{
  "num_hidden_layers": 8,
  "hidden_act": "swiglu",
  "norm_eps": 1e-05,
  "parallel_block": false,
  "final_lr_fraction": 0.05,
  "dataset": "wikipedia_en"
}
Each number is 500 + 40 x the weight over its row's rms, rounded and kept within 0 to 999. Layers, rows and columns count from 0. Numbers have three digits each. The size before them is the row's rms in percent of the matrix's.

# down: layer 2 MLP down (transposed), 576x224, rms 0.164, rows 380-400, columns 0-223
# gate: layer 2 MLP gate, 576x224, rms 0.224, rows 381-401, columns 0-223
# up: layer 2 MLP up, 576x224, rms 0.221, rows 381-400, columns 0-223
down380 097:503478485443486527484489485454523560528458546598513546503566559528442567547560465499508440497534536493471488472488518507405520490491460474521507500509466493476550498549563585524559478521456487528507527547481464515455509515516499485454487509424506491431463433500526511516554569514452439459451524455457457467542466478453448560583449540512511567531520523471500543481425482489488500515481501498471497456393568498479472574566442525511508539541476493425574541565418532530500484481501520540503492470518512496532418459481513464543537496510523551500494491461497474518567486512524487472526480558500552452521541474539505531541486599541482417544546479577516454470524567456548511560394
gate381 107:481537512505479495492436557523450507455488485506504550475533490463559467520531476398508481480549499492505414487502514510445548482500417517429487477491534492499476438501498536433523412516464517511546498455498513444495468513464461543481441509473536540581452462544517471526523480485536493562517514514517536471513569466475497454479482440542520519553611480448530533409549508508457548527565455512549495538473483505517465466514465527526485470531500552526586504434516531455541442520574461446521579514481453501428533501392455497515490492490572427446595442478496520458534513444519530512509463489533533552543492582470467617487456519493489471480470498556551549485500458487516434427483
up381 100:515563501499525389501482438530577496493489470480539474521538510454505519462483494467507491544465548488412461476529508524479527561467483480516485575473453520500533537468493548473476463483526537526508513482443506444519529395541476467461469496452492503446490469509477529523497469511561504552520548541470494496487462485557529556493545547517415472481548523556595625524552577512483496494531519512548512442476462539546495501486524502487515486531517474476460504535440521421498430406552414475494516486413514423447532469436422509487464454477526496506493458527557552505438414458469429486481432510534474491453510512504388594477520558507428488483470478476486496501497499556546514497478
down381 100:459448584539480477494528502508441482526511471517490493503496522523489442465459510475512524497488543427494498467569473500484497581473465437486530448447471432491493533474543483505548424440462524516446518505510510508499533502499485529506485435537520495501487472499442498449478505480517556454551501548437502512500486437561541485467499495557472486524455470519403486570526502511470474468535502467528512439632490554453538526466528482482510537549371483539498501521509608549547506453487501508573456433512505494591504515456456430507488503527489493545483519516497476544419473454492390479555525526498412398410474447450446493540526523493497534504479464550525529509604524530522534536453
gate382 103:560430531521470473530513533497524474528485457525532537504476475502526456491492577539462556555555559523490501527536573577475571460463518525537464481478453518495429550480531453490534508518564538478528543493477563462547486519511512541450488501567382503480425531432521492485488467504459556477522477556491445509491496461547501478464512523493498411451487495599500454521505537435439514482451482501504459507485515455476550401432524522552488521477534440502485548516564416530529460494541551520464456552529538542504563549454488515543528448495479506484442576483530418446546511450515541480445481404499484509428536457454476505453576488529483508503553504527522462524531482513428572498567
up382 094:496528501453557521560497575564463544474507509455525485530450477515553523520453553525487495542549490545507468475432534550516606541499447479542469481495539436455529498430519485457413438491400577464556495496492472544523468476522427389537502470507492487536500481520470528439435527540489494509507531469479537523456429466429467514549459473419476439448493497494553506545487451487445509495497447485453493486538567510488568547528543502506483542544510569467490441478453530505508500448498542477489454493538499543460481492523472564456511580572519525555505500471530503506519466479498506527458523538557441493477507542515451451499559470530451503472497521657460554449454512457439514503533
down382 101:540451488543520466567504527573528576494515457504507537473537510504531564530473516434469417603505537524537509449463513490525522563548449473547553514517468502515520464531490542493474563509438446510553510527512548504548536512506513501522542468458513467539522490542457501533502506540464521528520502469495499492518501401494521512484601441496509513446526511532575426504471572474540476499462511475528462593513530526508626463544497527470505542462475492470576514534472489465487457484443551485503480560520467489473549456516460395472531421521477478464480530476480528516449500479566521516403518449449510516407512501566398434437480551450464490526456518558577500499532532502432461490494
gate383 100:517512515471536455470488516532501472521594538448515488579532537519485509487517496499532484568478440466501508509472521567460454519568521474525442523490463457523523498528444510499589540516504474544465515451556484452568501510510511516483473419421450503474517524532492472458489487618523473465498548521502569416462525452522400500564380480555457546546502462547520467464489496500557496555462546454504538437486480521537496479482524568524568446432469565482470497447582479465511522501487518433484505507538492482514485505496508495494430536484472545611499491578472496494539444493477483562468481505514498557429532470494475525430497498418476497570521436448526496580498495423538554486503
up383 102:472452487586566555534513486471477525484516521511443545473542484512490439483500413504509512616491467520455498502575490526534520473536554507554492473497479466462502430523479479480488468473520537515538548573464459518525480549476559545440498484483463516501519588516472506499464518532523499497569495437455450487410526476428480468459441523460569585578456466502481446412556531495491443527512541428540464490511485517556424519464498586460485431469521480528538507547527528549454434480498508472448499497492536500563510497495506530478497536459478452583541468542479532460555454574531533538468477452641554527526495514445430493502543502470530465498459479513575514483490479504460530476474
down383 103:533529469499485523539503508523483456535476549450479512505538488479541490478483517542436530487484477468554497484499461579444478565486550463572486504580536444464450518528445499553481516511570491537590492551589549535493486547540459434500497471476541548508509461515510534460460506499486457483536539573464457457451451454591422523510484410606470563501457487495464515477550413501559509474493500481501532421499550498486438527512489409519526529507426580545501507479493543522481584544515471444475516505485493472607475498446433545514538479492470546517479439468482477457525452513441449557454528462546565522493470515516468508478547502505426479522496567486520542508539456477450496502584
gate384 093:581486501600441482476430526456447524512472532459486517530528522463488451494510513504500504530520534581460452569510485490461551458475463536436482470505550477489537444556451480465517510536482525488523507524546493462526468467501536554451420451531428501473436539467516552539502503509503498521458540480495532482540478441474512430475515492537513571495518498449466508526465563451447439508535518489472464499508481484526493493507483500533523550495504510392558500532431473461486495607511527463539548481491526498497497557481480519480440547597454501539418523480536545496487476391525531486542510452408507463579439474473582491434486517482480520464537555431584352504523476501503511464503
up384 097:471420532610543519519488562473530500540499516550480514543549545505589420507474560564512573516541510506557490524524520513497547535535489493474429425526491447452550496495498501455479477533497475490508514513481516489503472484580525444473480550506562514443534514558521545455524529487476477453565412482485465543507420462580457492503471495534482480484512474542531485536506502516505515536553447530509469503549488491450582471447519508576489470501575476483561551522468468464507510502531475501450492403526551535539485452419449543503543462552533508585468477458519471553464547554454469507466499515438613493451492539526512570498545544412446514514533488445553546463500515505464524582463
down384 090:487507482543581469529494473470561475525477548475519505514478525495536454491486502550506579530488474559477447520470497485439456429448526530523508488476534486553473435536425405466509575482478492509478541490526543466526508445544563449453466467434466580472541540539516564553511543496525451528506549436435552517517515516413552486492526443473539469522504472578497545449468463446550513474474469526524547496531486520437416460564506536539490555544558500447465556489466539506485506443430515461417425533451521458552512468499452515483441469527479476541426523516515528497428468467535469509499564495498503472492557486425475511467493487528510518466465554463571458553539485480399478461424
gate385 113:467532502570512512429539508559492488469481531506500461522505452542508577550508439393494522483497490478538434461468478504574509506476472489511538518480417561532443514524505515564493470474456481430424457579546355470499454553542505583531471542524525544539519513570455519602522515519619512441513518445492597449552540480556538518525530548429521463477456554390548524465521506503503489470482506555539490562515511496494510527506490485474575481549486446464493573492514496508459487494494474463502481478526488497505486526495498482507544507533557526411476508431547524536506483512483500486456492455553422503536528513512435497512493461458488525505466519546511546523481520492510493420567
up385 102:552532509594427559509452537535510573454538514444564504491512568509522472528457467496456476543449516491490499472470493530497426511520584481462586521422430527477516552532477515577531526436485474457479483445510540497515499581498431517502572423528445510493452497457476526517438516555489473520467542495528477505482575570449491582495519496483518472471518488476573494468467504497451500516522489511499539491528507509569492535522536493406444485497542439548526501445444545441534493466574532458531482529438484507485519522543524409532537591444564485479507541475545456420558466476509508418534489449514462540487474498569510530495466523563452480531468517513423467466554538504461549489488
down385 100:451534495428555477534516453521549483515485478445426556482532482492535466498437564539448474504540484554568551454486533470547487546471502551453494587487445460453486444452508493528492503570546487499555512559523477479490504442433534482560517457452391511532532524512549481477505441502608445514524465445490477586448476465475500461448556454540530434439495456500525563575514431513516468537517496497478501490478518543586496479470588458579503506498457448503555451489500450507512515405530497538577489481558479448459474473524557536479517482516473519534445530524550415481493502475473511478554478511547587526493473471529558487481484530538477490494550519484543520524500455569510494562525
gate386 102:494487466524543493500466514462584508483487425555419586516469533546474552518480528494534475459478443504536583482505519480434512535391520465520530527513529468581520580468484488468496486508583505454512545512484617431499521545557458520549455439487482543516556593529501448497458487555562451461473472533511478485492492458583573504437464488500452523440510534490532451452489505452489570513587483520524383504485514561532453547560472552442458500534471540502469466535544485535517509500446509522473451519511532448439415536506498530454502474490458434489494444483521511511474521497465490440558488509512490441538459486460482532482498471501544493501523516521493497447569495433539551477548
up386 105:518512459534542465539522506518488498507541442564434478509558478470442507504533513480486459522478512483590512478521542454496483461419491541543507509459448442500421469515557483454479449540563543505535519503472430471516479534526498510460466464485485545619548495493564484560498548463476575448482505539498526529496536482470451580522496458486423515495541478509488499596500437410501493554471553504530557520500463488512566534492447545520525518466526521514561544453492656534464469508511442533516567454476513497462524424481527497476538444453584440521462498520501536474528470525487415454601467550481506456543524516537477521549529466541489487495548574462493575462496492484485483530485
down386 102:534523491596463507510466492476522476507570485506535457501554588525488531538482507441506513548527551553532544451461472544542493456518474476492462470511543548493497531466574446572452474493460500511507482511450482510586522490457463498541539476446462533509455471441484494473521535477472473448562521500452539463578474483447491510523386533548457471503484464491519522562447464477508544538478621562481471525540464499568530438419508477409509560478530448533577530526422560545571437524530478479578511438492498506522538494507511483487580457459591525504468543548470469504514482470515503520484528514490497492508570491500448492454521446536461523499493581443476469441496489480564453578524
gate387 102:391544525555520557527559545454531478544620500473502544455545516515544472531471485534446437498460446491525512483488483429512540500535429527488455542500454515549529531513501482517510436568501486439545519471499483496523525470486442481505465522497437489479593457515484527440488552522513481535554491453488494540490472476556478486484448541382409478490446562542509487548434556504507493476491488504423479518485466504501465531620497487542496556500465530564493489546511466532522510421516502508506558531477572555489546423537469547520517493554458555452508520443526453556565445540502509507546495477513441539518585499469524471454441435442467452503471495495474535479433493489536533437516
up387 092:507458499543535480503467531501509484559453498438512472541498452505471510488478534530538544481452456494518453485560546519488468552540469500442564533495511451552559467504491488467482541515480535557479495453499521521503531521453503535515432505481572523503452581512470451505438474542480570455489566543356500494492480508450515527450498484555580460438491497446530522423500496532540538500543477484589551489440526539510541498501538487636513469448518531491502450470476615559459458532493511494420544474462524513541506440478500519494488467464548492617516456511475518454482436443455443475543574533503563510490453546506508493527578475411454501541481491516528492496472529548505520492434
down387 100:510491536460424493472473504559495566534551432582512520486458479464496469480521486425514524432435550606445446590506506502519550472463493468493506491510556508409489482522567515522381543475429466515514451449484508514448471472524505503510474532515524415492474514517508431538466463522548524567481522432461478526456485451454542491507468525477501475460519487438504468487486523501468453517469550501500569511527497417442482550497572469501531463464477472434370486506523461519493534578589474545534513517552515469489467550488509454479442511434532448538472513460470548461493495449489491502472523529423455518568510483496462502558545510457473526525535482513520471576534420500513463559463
gate388 097:490480480532535545493525477501499463522484462431535358488436504487466481452559484462474499545526483527493458455548457512540445496508449552536459479479472598420499484444470423451477468485528430504504434579491502497486462500476461519466517502525505525502468486478483528542474422590451574510504539597510422519436484432511537542565508529516536494550450558503511447525561452493535447509586574538480606441533474440501477472493525524543569552468505467466467498469518531470443473518556436536426468544557494512524588522479485489495490525491511549513494461444495469498467513511460544490447519482445500438488556486489503433485539446510498538491556454539492494493497537503505508477577
up388 093:545475467499493439502536534481508507495449544451560490430489494419521440455531484529525441525465454484550479461506517473604542536499553531477484537611455499503478423543388522487497535508474505433515424484441525450471575503520501538485502499443518468562527553525549541585500520445489469474455500448475483472489459493500479495514518565523548439479503510482545474523588519529490574510506496522537502498564533547471506429464460530555510489509554493460466574450563536437517505489599479500468466450511475549515407445461480435475519528572501457472458520450513403535534465487463526445444513482519520498521431500495494506516427533532568469438507532489537516500501522523478425511530
down388 096:519467465533501580402457515472490516467561500508523550583471494499460566471487507519514503451488573477462454517529495521556429462555517525490576545477458511497502506492528432513508465527527512570562542534560522519480462430478436469554516439547470518534500499530455455437510484527505535476458528556480541543456490508444459547522432521525438471441514502497457423518480555554462494392533532497527504499534471563551458590477545535474510411483462549492534421522546503499459492528532488520461483412483463433518440539545475482489530532417479480510533498471546575468423487438516558511491443466509553500494512453486508592482560446491476479505510455508512506498489477449493415553527
gate389 108:455458477594511533441423467528556474552570470535497483511536383626456602561465504507498487484466555549504563524501412527522518465466439485537438509532488469472403480481515484493477501541575540598458485531496454523495491519491576538485522527494459454485573570574483454546462488548512524538449422509409492526514525432432482526456565403468532486485520451593434517528510517504444499433491476473513487535529537505543462528500476493505528484493447478520502517573476509475515495473452447495472545483526505506514478462533493427480471468489490526447460513483571544493483488536552471516531476472506538486512510547492521508517521482451487494468570479508477534441508472515526522525545
up389 092:555491597541468516512444428483458542509494542513485533473478466537534478517491513556527496510514555489497509475506482459442513538519514551454490521554518494558553445485539449571542569451524548511476483486524482526534428494546562539499447561489423486503482570448526409492454462460503498474516515558567478514425492505543556501480450523467590477494514455512554504460504516492553497440500547512522495515473490647483546520534446555535562526568482489533501509433427527489527562500546425528504441434466497501498498444538556533513445507474477451457499407478449583398514482509469494501501506499565573494488491519467476556508471561436486486473483506429487535442491490495528490454542
down389 099:559483446501564546505480527530459502553504506544596545498435515576441533504486452547418495565575424479582507507457504439495514496578529488507486552450399505442421473434517493514540508514509483505512512427450476506484466457536507530447512532601476549510447459504524494513498546483422488484495456484462441462519469532510483464476544502469487482600468484513487519511490581516473505529522482479551460530432427514472517485503557527534451441508484525491470466504457498541478499467524449522565604477497507548435495458524550433424512495509520535504478566511551547541498531545514542508491446453507511537478419490503477560562547497453525522519510449417466488444547476477478443514451
gate390 098:556476544486562390566462417458408508538486503524491465505490554484457584539430542534546492461507522517515483527542511491545517524538459474411485518449519451501509490558524465432535490453487528454472518464575540508480492550472497544417480426471481552538530503573468518485499507551517465427470564518485535489524480428580474493463622495498488515537494522500465560521446508544549498499443513511498506526529468489509577520457499523478474513534490472522429517514527503510411482518470479416415509468484460499520460431453530516509412461470547445503553476501420489484528480491494574551512514540513535513503503446473497469536486457505549553415529559524594511502508492518552449513499
up390 099:470564563447484439513505436516460503481547513537500532459447497517494542466565495456523521548495489528501522497527432482474537456447533512541510474522504439545533472518519594425562447494473491537466509459520504510510521480542559446499466495546519501587576479529481560489530458485561514510445494456542522526513465426530546543521551567422554555520488516467465484490489548426558514476497502524559474541524458535414571457487465516514505547520468452486473464529536490521446453502517510519376550518519508513505562442458471551586448440513501436488483443503572558495499580518528499592441491521521554485525480449532554497463452459450551439521472502456455511498439439489524437488463
down390 098:536445444536514519459444453492446471473443508486505446457533537485549527541526537467532623475550473519540563470477441498504575496502536520499517528520381482542576525577451438534505520513457511519513505440494548502530441524500470513499464459459460555467562478548535466469534522528535537539497558529502499464552513504541518488535526461462498536532488405506412513494491539527572547477534541551520481468529505442496548486492472539482461610498477446486431440482473510492452571556521440512450491477452504466497488403508541540503477525470503544525568473486536444491546476450477463572477532515526475459542514474483519486476559502576542544415539554469457500496458455447509422520456
gate391 110:540523638462525496578440516488494449464416471451475472481452522504552491521484502516507537486575459523494436490468515472476522456530557560467511585624523522510445515495501501523406535484449501487528550463555507449539513526519438482498494535496567519475455482513551484536518489527410528462486512513448532488548435488543436527583422527523468551514527473429499511518532503533480496510465540498481525539428541562532482475466441543545506491514469519499527459526515496503401471515525500515467509491481483436542504507510504425481420571495511543568487458513542545581501466442534458438563528518492441441530420500485524531546471451529513493554546513515519576454474475494445516529522
up391 101:415451569496456542486539502607505436503446510502528490464472503462452558483432468514500500453502480483529529501533477529477478446482528503482447515437498523524529557526527458529515536562504457502531549517474550506489486475523503522543478460466512493514496516531442474464464530428492504498459502536499489495427579466511492461468480447522509430418515423535498538477426537529539504457553470486475414469504474417448611498424566524476476536486493487496489442494487492485554562473554558566498551568508565531505541471496484612532520472526544459517475515463628518560513491512526503507501461435536480557457493549508454447480510497504503562473509531510510388531547565429510527482443
down391 103:498546431495585435513538536516496505590460516555451508476536506445477471480560456528439537565505545529502487514478481439494478555507442471509516483474450472407463456513498497521426510468538612579495503489462486501512519493496500520474471506515480515531438500479446496574519563560506500507532483435468452457537529505464496416487538471326506471495474506563543484517527504483571506478526482609515501474533456469461492501497479447491562470443519465457525512503480490544474516489526375520538446523514487456441510546508471490485491515446580522415428578522494503487492519503498541441482513504512477475467503471473456506541562488506446519467505486511481527476484384546511508440541
gate392 097:520572505462511456514486560388463526552504398590450554434478489489517461442535505540481480482467400512506487485517560568531509496558455514541422508429511486502486432495447494539526507531503498491483472465435520434505490540560458519436498487464518573481491483447532538472564478529539540496512547596543508516470544547474489541506500448515600503473567437547485431439452496457551479558508543602529520535471520527436487510460488506553507499484511469568457480576587532515537462523506508457491538457479520524506512477471524483466500542537519445512464523469442536521499479493487437482466524565470512517466528540504461501513486535506537523401483441489541451562562468503503438500525
up392 102:463458482537466500545514509494544541552545479494531526432551473538532546427496501482489562460479477524387524464470463593454470431564438499440465542497440522430502478457478535467520482511511518520498478417513565521526491513513544571490433519415532578534412470491524501459448517516571479496565565464503570504478437490417533467471537531479488486493412440487523430502484420512461487530469559534507496523518530531536472505518503432459517492574486532565599473504570454547479443472485451455522561520471549454450500497538443480508430533483488468511487475527515519475446459500504524478487484457561465532475515483544514508488518532506551508526500467488573510542527469508435514535413
down392 104:450500469512533453485438454477513437552489392557469507514492520531535542443499502546480512470481449510514491480525474513508570515518509496484488450456485523522506482492469409607484475569565623441475481607455488444449494567553521514520439457479507450507498510514542523476512533491483480463553524530457496497459466543517519578439453465507512463546486508525485496479507501481524609532483479473536475482474524569450346477422480488450474511482523406534514478494514442442456497531496564427457444508550488523508505559480550552485534492445506543500553498500513559538427467480486471490528558558572480526488494548462498536530472457518504508510537555465483517477437537544545483480494
gate393 091:496528561520488630465515470513544426526505498526518486522495477380460496495562455471497475460522497484426476562456506574523572439533494579489590437549459495523556456507525552498560551514505436480524490452498577507523497502470451444543550540538499529457483481463472484501485506500458537596438553549453510423483453520485459538516454540477414489514464450559461537508531511494473487440447463453474574477465505502580480525482465526558505545473462495525444483431568525462468436545473488530477521512438482483507502551504505498572490464513486511403472445489484508532497533484534502489537576519499482500498546471467512418513516477471388498490557503482498453518477509487520551498461
up393 096:498455563472477517500553449422504384555534498514520471528497504499517494433501449530504486469436529525478445509454486521546513458478456455527448478507461497573495443526482588508537542436496505538524419513534513550495527489472532482501539500529597520441488434464503582526489469498454502455493517504537410491499503526481487536467475602432525444550506503529511533536449584508400560528507444557461544453450503490535476480556482489504518524524483482509491563478462477557429449550452504510506490506506483506445469489502486438521543518524494515437407502542435486527500551462573562562512502543521554504473547544498521481524466493477428538511445444518591467413513474508500557502570
down393 098:519536507475454497542516508454463562435439484513510486513490557508477537569510595484481450464558456529574501431508484486464465547505460455492469470462504510438587536417544436487467497549467537469478536523520544536482499540450479454470498472526404401527478539521518464530459584592464536462507517514472553474489494447492490500482550561479585479458461475471500531470502511501510490507565461549501451450483498486468513524384560446516492484489435520446568539502510467509501477519446469449517500554518477593473515447487503462473520416465538461549490546481503517509511477507489523512549534529470468493547510564545513514437554525501556550530528411547513521578541465477530440489598
gate394 101:524492505493472473442441519468532504489497513534550519442463593393447515471467510561527475531505473441488543527493474522491466450436453503527581478457569440532510485491472433541507482550428534467527471525525475482493559529455434473514504496491452532548534553435509464566495534557495490502450420570490479560511486528530497462551522455531520490569540550482524515486481537540460486540467476498489508458529523581529494536424426443531543497516591502541497452482525608445477522499475537534642502457551493469540481558438437438530446470555480465527482479486467520486481450538502460507500475513507442503468531499496502481418525486518491473494553523584479479505511524417503531501584
up394 105:454464462514497528492548457523537474510486462591507452469481476523428557463526527576534464481473525448536477475483521483450476518489479554419498430520567566532488483462542519507491535491508470468509467504478452475471485524583502465526436520535499470467508530438399487485540440475457555516483541525476488527494514491434561504500454548519587568513515476507481591540488516467493472541561579502525566508517526511489480543510479445445490465492471481521510503436529390479508480518488543519495588520416482516548446523455463527492527456467571538505461481498436516530453556460535480470494590508465569411580495622552520518527531551504565573480543537469528483483441525492514500515465
down394 106:469483469572483528565483483493533509481523541472507466542575464451506485421481540532463432472459557474472593522489511489560518477477463501501509530497508520550566505552380492480473457563529479598445458508479529539537476477491470486493512515525583481566529513514476456485408449569441486508504531526492497493468466470485497508535500582461521487490517456441464550511443511557483541450411494479436447475513504512509523525466550496402525457478504475492497529492476468458468474518481543486503502603500498484547472458517521520451427513529483419385485555447516452409478528502561501511463506528520501495514537500472470529549456452534543471553485451495576580452504518428547466540566
gate395 097:488469568509515449531521487448441503557548443485596550502503508512483430546491500484554493517502495483561464563562488510518479482512443433609480492435486530491474484479534546485494532499551523523561441499522532550511525427574477500600497450515537442501527433534491520487572462562507496489515519471478519490474485527499427497473470552500489500472477435432505534521508467489533470505513478503494450464463511625527455542553498506471457469518510480528554481394563461479496526522541514425464515445501432504569556533422549475543493458481539522552456472545479530524510603487498543547512465494553526479513478522534536490503596457566510506519441416487529470527481463456468591499525
up395 092:460515479551532546414468482593480488484534533546491511487482486452521571449463443459530521534451465501447476533465399525523522509462462538534502473520546469531540470473486560451533502504476448538487470546514519449568520530500544490494440453477490515437491462511470476436533503443462459508540477403478508492501502457553489556467466412506561502497537496547543523526472496461529515453504410511470547481492474453548446456415456498550566497518447482488439459557510503546507533496522567491447536464514520487474534468511460556516447449550456497496408499476566511536438408533529522470445468514487520499543502500532499428439465520518456581483534469540546566534546424505576423511440
down395 101:531467549482523535492468430498530412434554508500504547495485546568510449520501478567466521501512435525425502505562515440528551477507473437487487536507536504593483502500475525516565498467472519494528531452497549522524540550482554485493561500450464471455513513474563441493495507465463472558563571489494484467479506563524457527509567455448536525462450439472514518444501460560463505515511509440437606511494483476461460545459456493545453466458495505500445445511532512485562544519613488450471566436521435518530548472521440523520472469448477462562469528521564511476518497516495477578514519547568527519504553506494454415517445509415577541464546458542462527534519462518546420452521
gate396 089:491454500569542511537496500517513517531482494485556492551515455551531542501551600490576524579484529493529469499539518501456526564453483482460561516482544534485530518484568484494491464581459479511454526482486471418472413496396486580545474492471459496456468508500526571513527496503474504511484439567584536494510419503509512583453473515500546430495523474464506542539498487484451401420523445489512488476527546566561439509529494459480497545458515525460436494515477522435519515470484537541524506510517492468497487566509474513535501513488466516463465516510440574503446536462498532462473531490561486447539548526512547401392501403469516515487521537526544537458527495491454494531373
up396 106:557484548501545496551478474523596557563480523476568443531526476469544580460497492471512529474511552481545488442551524510475495556496522579506492466434479547501585522480475418494483477566456513448521495517539520496508505502473519503522456451524491515498543486449496478478528454503543467532523509542566533529518466523506596475449453468499495528521406526505445477487493531428508382463547490539492522463378460492566470481572551471440539543466543500481459537556485582497576436472483578525482434501515472493460546564553493495475470485555518529421463464481509585464469468501511455480517479478449517477421519465492513500433504473573538452513509438520515519563511470482507551536495
down396 105:503459435583514550526434511498485488498401556508537512526505461497474527469406510513525510492490504498536516517492534556518470499462538488585528493483518440535578525503552494509499502494482481462557469484483538479499504512512519494361514476476477504526529485478564489549446403451505559511492458476530492507483542516526585509496529554468503476441478520526525490481556482485492455452441495553536525511560513526518478445493502531505509462484526452436432437514522581449547448531485569468478456637492465514523577539543442506485476470499531570476480532447487600524535504553615422526493465458490517438429516496482437504459502468517487468524546502585454464563497458485533485520460
gate397 096:457472494451382470472497523569520532457499478558458433486491480584481540491520460443459517507485563443504518552494483452559489486503440543550501495484503511470574530445509561419512535509480509446473455562509514472468498538486525537498463521579488468508487532500428424465507498586527451510493485480513480515518486595497525538521545584494487489501500474491509434460459556541511502408437463548436513545459532495460495500441522428497512467457578436461467563535510516536514486563546496464572548454523482463471491578467499519479503520425502486527500470517488462526486489551509535498492525463501569489534537523456433445477466562561431544518543501466479538482416445502490607558460
up397 094:440475513518571531508472482580490485501420515463489480583526490489523505507488488481509528505538427521475498495564547491432528462513515496490536598564494534519464492459533556508535523499539477496511497446526591504500559490483528455475543525477543514549500474505482513515545476486504508402407525456556527520525521456448474469485568515514511520468534477535501502519457552519557495448479479523565505497511507569621514483557458464501502462452608543450543391451466437467481487521465472508584400520468420508540519445516459411552451502460548474411485479535532484568477511560456491489488525572452458501555478549489538559495486492478457534531472490581482471500518530495479467476535
down397 098:487475504491392542452488464452445535503550522572468468494550558415495519514509488492468479490442514535517450490533484444528536539445527507526455588496491554477535553517552498516504483525503472497486413478518503486487580556488482528453484406520480524543451512521470513532523620482525490468468470478463499441496496475504483529471464507547584554460463444457533536538495486502405476477499523471420454420542474459494486476434569542483511515493453497482482518508482542482592465590497549466505451526442503443515498540522491534524575532458518597451520511453544479525502494412481456492501518522482525521427451566448574500496544517587429426487456543513522492481500511551539506487467
gate398 091:505544528557447466524533517496480500524488474585548490514492446461504455487490484416482499446494440539529515453569490540490544538506507473478487588504504452565516542553454461565558531504485504488495550495413448486497459501516434526529495421490499570502494517560557410536552556532547527505498486521484511488494497545552437471530478502495490475494522453470500538535509484546454505440467466566561567497491461372427523442497543553502554585500537465522438499546475515511435490501539486492528437461569520506518498521517541516571540565518575477447463484478535449535496518520471408538556448498550473519569497536497541409543470478468549460451563535486428519526573524503487491509501
up398 102:508469504506473577485494491504512437534572548494512471577515479539498508492505491508545537542525568538547491527390557461498548481519505440547530515535487494465453405525622492474560520437489484522472541549491488518501559503526503432459451499461578454559494462463451510523484434431518508490447509454472554539578447521459485427490514480511548491453530531514505500563488544458536525479516504512536496523542507523562490482500410528570479508492523519570470574570506430474552464528512518513452503488566520518506404472511484516461481470487428519501477461508456526470533422548521601460506450493498440461458479454473442597475504473489519532591513461529520508459456442532514460523527
down398 104:494474568479546490569482486546490546440462468513515537493506527570517517459587508453496533496549488462491482497518438503566457542506446546531530505499452397509589591516517495527511434581468566491509451512528510495580477553532447488483494505541508416552511512589463557538582466503500511493439507573492480515464559392507500522481502492528453512537466494500524494479591459541542455516526426460501501521497489510471529576554545488522540449490510515425492489513476551541444531469494528463513542435506541533537531489484494496526485473500509518473545554528544528537506523466588477548475479534586472555508581517509532399555514508475469538393532517510503519540525569503525510553490
gate399 108:542550498532494518547535448502548503472538538487471485523512503490486423511517468548550456447492449518508470551477551398516559479548518559535468529471460464459567497447506519494521510499508495575500537500465574483544482424524544457507553414610498519456514502488489513574494564454538493388476485543471475513458536529478519549479457564466441518504495506535428484562534466456505427525439510548531455532503509551514508497499541495478477492451422517526492505421458500503469503441491513478438496509480396484477532486464532480548560519507484485529461581457463507475467573544455608476477491518456458545405476415529524499450450574536516479530532521531499500535443464477491475432508
up399 105:528492524535460576525531509487480545509492502467504397567417458535477459482479565520501513477469467467525495480513575506503482471443486477590462535493458496357510524466558444486541470493458449598485506480515484431461472442519450460494460409468463491601514470553498532525498487523484399470442457474487482528535517497493477495499509508514529426469445478476472479487565488496505481479529448500505523511454476572496549478493545531459513564433524539459525444477485468481525484471419424510570466529445463473503513520481531479558504545477506445520506563384520443543444509524472555541477468519538465512469493465498522531505462581475515483493540488536513544559473503565554487560581
down399 098:485417490456581508519500514455465490500456493496491491508509515514508439486466514507471577495511478502539512456429516440446490505503482533435439474535504502488605454498464489519509517453457490491501543579487551479579496456480446491460447546485571582478551501491527518458479458484498509499540519492475558492464520499491468560562528488450508459497503484561471520597398504486522511481435465488493528464582509482543478546666496473460493474513506461495501525583480471479408528489478503482483554581511456491531512467459495542546481513471481467522445517517569451521401615456458547485489497505483426539464478494519513475533492562514521505528437510599471485497470528468543534444570
gate400 101:508433546584507506522412500501525493532524483505542520508478510460461487493556481491481581486542535506537453557486501459488501527458514444458537464516458551493470432568422596420573556513447435506592412511479405483526502485571423442432485465448500485509497444498511525447511506481534543538515495536503508490523476565546576499465482413543556550545479533496563472431509491423523535458444498518485478518484518569512442471514502558481513433476521468464518560522482551543466460489489492565520572451511575538477468481509517524508502576502509513469524517516481484546473492508486453505506581502495554468483571495471554494506527564542478437473457465490486499498580498556502555444516
up400 098:461466466493500518530486465510415475569559449533533522466521490502537578524530503514516460505536514513488464467482380519548456433540492462421471545496551476592477442485575521506472513519485471461518490508461531541484518584473531583563457470464477507433513534480545460529534554524452499487552505511566435477415551476509459430533414537528513468449493495545533538553511487548559520400471553473464515507481493494471525511514501587531474459523491503419530417488512471539567495507467480513508499451498448501494518522508498522486437481502435586461491477405406498499511411406459517519517484556466499499555483476501510463475492482531528480504488575493484483556516557547457486513541
down400 099:452534476430519469555541515477479567440523448470407565507399510467466480488468536492487510412602563538545524510424464529444448488464537570454506494479493390484478495426493484531484419479540505511556467492454578472450560493533474489556452499468538520476554485508450494444523477504516419441469478455476523470522573440520497446515519556525485537465523481449497492469516485530535450501507492548494490514530457508466451489475534471531497548449450463517473489539507472446435526526488519458528489548463521536459494408496429484491559565527590503457540440496439502566478529463486478566534486462461484488517502536509507582546490506508496445406540483500489460535466487441488507455500
gate401 100:472522569492464524460512492513547512464530522461470493472500470492501428552551555529542503487495510421489460408564478426512582446542437511496473475514514488474466475446531471543477482517457523494546515592470536524517479569565500455505485538508517546497502476459483491456571553445598535573531546544551442488491502472483479485499503473580464520477489553598443442500505470431478444464506511456488503461532513511407537477480487514570517503535478478506472499449527468430550488605481493523492436443509522530505402460544516509406453491463496516493584442484496542509514533537466467497505500537428475509449487514446531608460498504507469487494430569491545500429488443488515490555518